From a checkpoint of a small transformer trained on Wikipedia: normalized queries and keys.
Each number is 500 + 25 x the weight over its row's rms, rounded and kept within 0 to 999. Layers, rows and columns count from 0. Numbers have three digits each. The size before them is the row's rms in percent of the matrix's.

# layer 7 MLP down (transposed), 1024x384, rms 0.102, rows 87-103, columns 128-255
100:488461516452483534501505508526491504520497491483506526488491500569492488513492540486539508496538459482488465514441474517479518516485531482564499523523533516482498514484502459507497480519487510504482516541512494522461469497517504517512514518484520534466510506480514500486466497458516466471504520521510494448496546488505469458542495518522486508517511500471515515510500518512498510472464
085:508499513510514482494490526498477556550515530470518508484509482500478550468484458520480458494511491490514502500523499484531518496564450494465501511486558578495520505495514484487474509484506488528515536468489476516518488511512488517507527552509510516505532506521516491509513503544501570502542480496496491522472483486531539504524511482526507506519504515535536509476540521514504518466500
100:542515497494538520581499503517513486492510532525519547496465495499528511519486464538502458522509449520474510508494488491527507491524513472479479471535501495517489517516526448518463549474489526478527503500510511512536517481504478519511478473526515501516516547524559463505433449466488513534481457511485522545545547511495531491512510549553517503513467484519486482482498462530500497465498
100:493520502518459463536472515493486476474489461522460472490521507462496517480518497489488503515508511524483500528484485488514475531462516481510510533478489495532479493497515463522495518446484511482482524525499549525466512494484458477517520529501500553469518472496530456498559504535508483478526522464510483489509503506543485476487529497459473533520491502480490509492563452491517477565489
107:505529506512460478478490504435504531495501537472497523512473530518485476491489535476475480509499520463508499460540503555499509481466479506473451484565526527478463511520497479526457529516525541487525507478501509540513534455501536521479482514454530473546530481459529486526517510514482513515500536488522472478444529507505504492526489467484485492489496481526531473541550483483530489527503
100:526486479513549507515491547475532509502475459534523473511503483511486503489518458481489519548542457509458498485471490460520523486513503482445531492539493482488487495490534481511550482502527479535485487504487553528542486500496484474484519477510490484538503552553503499498486502482507518561492497478486509489488531518537509481511517527528470476515483469481521483439485521517488530461512
104:476465484496515507512489498515443500527539509531535504476524505469490492467509490505516521572523480536458517538486496516514521518473493491503515505463496465443475489568485475515505504513474483477489468479482487540525478454507517493456467480545452495483463487559460530521497531563482508530516498495502529498461501484503514531548510471512536479524469448467483497506500547443505478491485
107:524507519499519489481457494466541506477511476519488530484528554519541474509532529520470468495503479484468493514461473476488473531515513525524489480447514455523553504488527514523449514508496500493470516531543521528530462507534464473497508486530474461518489429484455480494506478514527464481499494490503502486457488509509494528513532476516563452512522495509469518495485525474460508496474
101:530482528449495528517554523483490480557537495474484508521525522491515499499498468540484549484506517494539482483462507480499514478538496507484510503490519529527481524485535490506470487489496462477567508518496503549484476499533556535490482477543519537477465497511487504513489476560516469503471493474536476486497476496518472465492477494525469456484482475505519527462524482517471535463483
099:454482463501523481487533484477459504502544494545494501513458523514500480521457514529468504485518522531487525496498517490479493534514486476477579505495501476478470509501511526512485454470443467544525497578539508503496527469539490424528519475568501493511511551478508495452517514495497508505481508484494470505540507488512511455534478502522519490503517501506490500511540505484492541461523
103:486534519524457494526505458547497525540514504455537496488480501524490489468518457492517475512484522511488512518434444491481500551497519470536499534485501521512493501484489478547544488498466512488498483482493508487497528527554475444556485508473533458477499469533471468471514467484508496497464499495565456510485526502497506524541542478508491486509507508478503545482537539526477519501531
099:438475491470470487528526485515476523504475549486526482488507498507523496509528472446493548520556530545465496527507512510486500521491476507500516504487500489516456511493522509518525485504523490487515512496492525547541530490514507482429495489472485510435514573524516498471463477546532522509519522512524539469518455490536488517507487521475505515507494499456489470513482507485517495491561
102:499474505512517534492535502489508523539434476537526435528494475550514515498525549519525516532528451490482484525467480502480510462489502549478498480523511502557517482483482549468525481513498497508493489494511532479482510511488560510489510543504535518475545526496539548525521517495490500522491549516491498500450514500514511544482493538517469496499473521487489513510499474534536473514476
102:513475483505508466514531515549494491489466466458511543540480507513516473493512522547489503545505477496533516462517477496438472504521555514506531490492476492485490514497502489497511477503472490471501461489519498517506498530514505475525528489523458556525509529487511471488481477492474489492496475492515527480531499523504449499499544499490538473505535508508525533471529447484506491457482
113:482459506547496457500483547484506529477523503478466520505517444495445459492533491500501483474512520499485490531490525452478470477523514508485524533464500479506524517496517532520506545499532505467517531520524489489536506496507493502493510547513531483498482519500480488515493480501496506485516496492540487495445539553508502528509554499504480492526471554516485506468547546505525507502491
104:515519500463500502523498509474512470496494493455481443469513468459492509555491455488458476482423513493499475515463498505523487488492522497519525519509461503458505511484532506489476519503487481519512498539527493510534505478497486549507549488489560563497535479497506456506513485484537461498522444478499504539483520498503460484544513502515493519506478517454497524482478482482464490472497
103:505503472507507462481506513498509533523497578495478480520477512542463468435556516481475525475553477475459493457490500495474538507481532477501501481507476514508494493499492495461571550515525500517499529482503487529488518519506467511482470497465524500487498482500470544505502461448478498492501485503507522516464485543485484488482488474479518509518454492514486537488486484521451508465468
# layer 7 MLP gate, 1024x384, rms 0.099, rows 88-104, columns 128-255
094:518513497473506554484488547495508507489444479486516516497489452479507513484506514509537527457516479513482530446478491482474526516487504525539453505525490484479495482553499471486472508511514478523512523521486498538497492503487486506469520448504536487505497514496461519506548496500467498435497488478509504489471537492525531498511490473509530524541472450489485510482451510464458502413473
102:497486502501454503533482484484503505488490514499528480494503459493506510481467479474473549470481525487474507471462524478517464500501501461507503496498507489465491487507516545507521502492503518492469509522536474521483548530500477468540476505509453486505539510491476515545544535453503520504475478535524530495468523528512470508481451497533485494502490473472505469477503502506502509541544
099:555566514519513497496456490461542490508526481488471476506489479531482511509507514437552485481488571531473517471489487488534480497493531508506428496510494494512488532511521493510514507496502473501482487503476514508473454527487543519549470484482504505515506491487511503440462510487477509505487547496500484467526542489509543504452476452495505547549523501469481491491525489495513443523523
111:537456513497508516511497520485486482453500484492504483536513502525478564447511519493486480505494476538506533520539497486496505504482489463513517488535503487560509506469495494482507484468490459513488521523493504544529535483595446518528464467497476483509555482503482491482506480521504541457496531456533502458461501547511507504524476526540490517481481462522516492505488510541494459482474
104:492518516487502535513538497500499502534533541510479501489470471482510486511535535513520484475475522481518472510533491536457489520495512492594468491495468519487538519478493478503510530540501505505534498491538464532498487493520496489509488511492509491491492519440507516509525486521485478490465520515521467490526517490478462477542446484471487499487539519517419530537540515500479513529529
107:419494462509467468547513518509507526513494516515487545467502449464472509468529509519522520494499469487508466474469522465532530493481498493468520537487527523516538532511445495519518491494475470548510491469498532498486495530484518506477474514489524488476474489509528499533508483545502510462457491507492523562508484516514499501498487527490522541474492501526516526528534478484524493477494
107:427491486510513546508515527492516541506509533515437498493488495488487528496432452499525500474491525495541484481550485488502452522468518513494527494500531473509493486517447518470499503512449476486538501518493472491513499518453501528525457465471474474452472470479497537490520510484426509538519520541507476558533476489508483456442492534527480520526514450499481503535529482512495455501558
105:493496482501507512483468476465514469512501543509527509504523514518518565486541497458491471504452518506479495474533533487499470457481495492551514548488501507480491462482503518487536531529504495500474493503519574536464519460488471485536497500463494441471485500472496511527533538477504489535499474526484516548508516485504489531517479467494505537467489520428468466535528496478533504504460
097:482518473525482458516472467501455498511565551536528484522472519490559499523500490484483476532488507489517511470481493467543526528486515520510491495502519519527506470528507515515496499445496487537507465513496506516508531529489485500500487499475528493488480489459462472498564546529505493511474534486548460473521516517478520504474487483464500532532481525501474447489487505469504521459501
102:519489464474474477478480509517498484497540467482501479477483518519528505495510484494518499515506516536474480510530523440488485552504550549526514483498556465494454525494439466504492496485524470526467465510517499541527507512470490529530505460462493528502484504514527491476489497470470518491499503467496479485507535458511525495486465466499524509462547499521462483504572522494548486514513
095:490479504467488490478541496552485464474490527501490459522483556487478491509466529498521548530497523507474534474507504478466523484546518543450511535468472531440485493513517526516486509508488568448515425546523538484539523527498469467470544483475513474469518490495496487444508504530527476479497515496450491479456489543529524510498483493483525514473516467488503492523530494542503520527507
098:517470541502479512465512514514503527499490475522475497482522522513516536480472452471478440529529554516515524522506469491480497478475510515486496456460491514513488533485515509489514461480521493522500515466533520483509506493483503531517528511476495523449483547465477550522460474482475507527488537510540542547511509492505503499515492523537468512505514498516513466501503510469482503500506
094:497530535525540468474503499467516513465495503468501493544513488522508510556504484448542530514495479491524487498518496490512449478500512522523493503486517507525512488547540485528515496506516492500511515529505497450478460538567492541460498486548499540499520529482510523487487483532489509495507470467481554488532466532535514449543496529497541477522549498441491487501522507500496475468527
138:540518514528468513530567488541445513512470523503494524511526530498461476508502473460481500449501512513509457500480507500533475542536511555474464460509495493488521475488482508543461516500532485489472500485492535504501486492503494487465518491496450501504531524479461512491477541555502457479497475498533480485500510462488533497485498572454529498507501507507514502447466522524570496496565
102:481571517473519506479529443547496496526472491462458487467541478500516528525549523501448480501474499482527528513467516489486482488467550533526512511464513509482485494528523507469486515504499456481489507496551503486494506478534473519526558534478518524507532491485505480495513493498513539528492452510470499430531500512481525462528494529536474469544515512465510505501499472481467471496483
100:463551510533483467445490498452537475512431487536520465531563506502514527466502514516503501482486490513487507476482467470526508521490485490493469489481477476499514491512493506458532515545519535486517452494471477499531482495522492470488527488491509519542510485486489517517532503528517457522491503479547513488511518547513482492520528502521457513512512529499507504499526471509529472521514
099:478476504533479505503488493519483523511510498517583492502512535499468548470477484480516467509504523513469512487453471507493485549551493502506496499497491528470531513444482499516518478517461510492494524511488516498516529536444508498462539517508451501491495499509510453487479474503514494480502474511511534513488501518528509546488461511501522531482505505463491509504463466516488493502559
# layer 7 MLP up, 1024x384, rms 0.0939, rows 88-104, columns 128-255
091:510525510496506509517511507498528502535492499496509472465533474510471517469497521544553494438485501505457516511484481501527507542498476536566469490477471512518513442517499530504490499481511495537511506518515526489501518524481485523516477495492474485479480521469493488453563520496514511495495521495477510524484494480506489545527504533478484495531494484510482513486463488497478556478441
098:517488494455463504521517557487514532552482542522493540512445477493514511548541479504508520493500499529486501492532528495537537480471501526525515486540491528522506502509459521510558510473477479481522484506501495501540485515527489462501483544526453501514519500450469469486490525502509479527484522516483499498508522528499506482527484494526507488507504482530497483519504440524489541484548
095:487535511490490495500458550496484516511479493519517494477520498486507500492555513509463491505526497516498550470487501522508491503493514514544536502524471502494444500497527536512511497525526505481453506519471495531473481519511480437472548524490496545518519528530482513473525499453484489482522514476513531488502490484497440471487520505481456517507488487528474497460498444526499477487492
108:524501506495496488519452526505520510510526442484512518520487485524489520504507500490513478484508507441523537521517495518494519477466527503582489474569479532488463471493475474464481561491490484496506510516523516550522487510533500495454496502497515430539504487487493516506500485524486499473500533503503514504461529496526494470534511494488518510472485487499488493499510512497480498529548
101:526481458521532486464518496527493522474512474533497447493541527495485513534498493503510523507493497517530505488507501513481522498527495518408502480516488488521483500507480516499459507493530470524507453541504502520479487545474450518455519484503519465514496491503466511501488477494501483518527473449436546494506499535545529518534537510520517479482512516463516489447519508473452473509481
105:492485511490497503494488461494466517493488501482482465493494501498509484501510479564520455488497502533517472516499537481485497488474519533511539482523500512505475534491474490493487459529553521444523506497518529496508539508486510485495473480560498514486509454480464550492533501486490527462506533523510484500458498507467514517467523525459523497505448523507503463520472507515500504437510
114:503474528482519477490528526484508494512494526473502510506545513521504502498548502490529510542500467523507520499470499526503464497507473538447506498520526524523481512478514489488489503468496522525475461475538525502496502512534460469460527479490436467487477474453493509531454475507511499476505486505483464479463517498486483528522511500497484469481532486530465485529476501502457477543490
100:519487520497518440522522497535468512496528478545458473481500457522512502490472521491492497499476486488500498501493478551504519537480508492447513463541488486498490527519529526557514482488546554525535501486510507502515486518535505509514479477502482524474483511487474493477473495537483478518528490525493529469494450507505501494493405514493500461508528488471466509544473485517469481500566
096:498466488520502487483464474477464524485528505501518505500485507543482495464550486545493506475523509470537477479494471504508516477507520492456500497492462534516508495487495518541428478510444481483504492523503507462524534517495521473496508527540458489542509538454467457445442472497504533509481508531481498495477535509496522528498520491509498530498511482448498498513482541511530483443469
092:487543509528512426518520501498492497501481493523488501497478449499479486484499489485522495495493500510521545472476496545505548467481469457495526485520527504472515521490538544491552526524477547533474525504521524493466485480515510478485482525526541492515545486528464477517475555515505488517486495477508543494501542487493508460561514486523523478488469530471508461512535488480470497534491
095:519515540507489470527517480473501521511526487502513515471548480518478508509522530507517530468508485523490502520491500487456503523558542483493543536513521545481518473502488453487507490516520465460519551518514476497545509497464511459562460492511493536502503501480562486494512499473510471497481511507490472521487499495513515482481532523481488491476537480512520501533491458488514487522530
099:533510505504489490497489515515444468495513491494494516507512522498557528504504505518500533487481523509511512510507515523524464524482480539476469521506489463517512536519501468516555505507516498514506484489523444484494497482484459462509536508506470500517472552483519504501511526527516458505538484516477494501498514510518491512554502437487489462474533525502529512496499497515488486512480
101:529481479463490523522473510520491479530547494528467497467496501474495504478535536538437480539496503489501487508490526507473521534508491457469485500545486491509490519467474502512466514496484496532514511490482499505507541467490494511527498504463488451480495506519500520506550536460515499511462519530503479533458535495496498507450522472499419500467478507535510512458510488524484562515482
119:451526504512492526453520489509518485475542466487473545512487536497502491483458466501481481459508498490493516471472490481538488515503487545515488507497495463473534511527495459476468503466515463501509499479462501481510538501504491479506513528511467523439500509459507487508513494499511468493495494495536464494490523476480493537514482502447520482517528509526457540517507488497507513494486
102:490572493502464508547520473520490483510513471513464512495525469534503511489504505498526499513496535524529517485462495531531527542506532469557510484504514498476515515506466519501511508498548534490498469513447550506486507488501546533515511456513512504481473464484506498499483524484504499518506506502519507461542509513477532479469508509515522440504487526507513487511481501523481502529531
103:499567466488544484482499516501466515528445473492471496507562458545480525535506476501464494509470504497505499505475507499502505515493514465459526457457471441450532493541522463564522480508509506483490468447482501531496539494496482542489537507453483490478524514509497527515459481488544473513475535457509516521487497482511511509490511491491450495522511520497540471481478516518541502495487
104:468483530517475484499500461498475515444509494502548450511526458506513550485478539472509496471486512517496526530435488435540531493490483495467569507482525498443519511461498498477539514537529500495516494516495494528503551493464499469452509503520477498515521506452511462493500487490533553481534470473514535504482476504526503540481464511512487531501513500493507509520519487515514495504547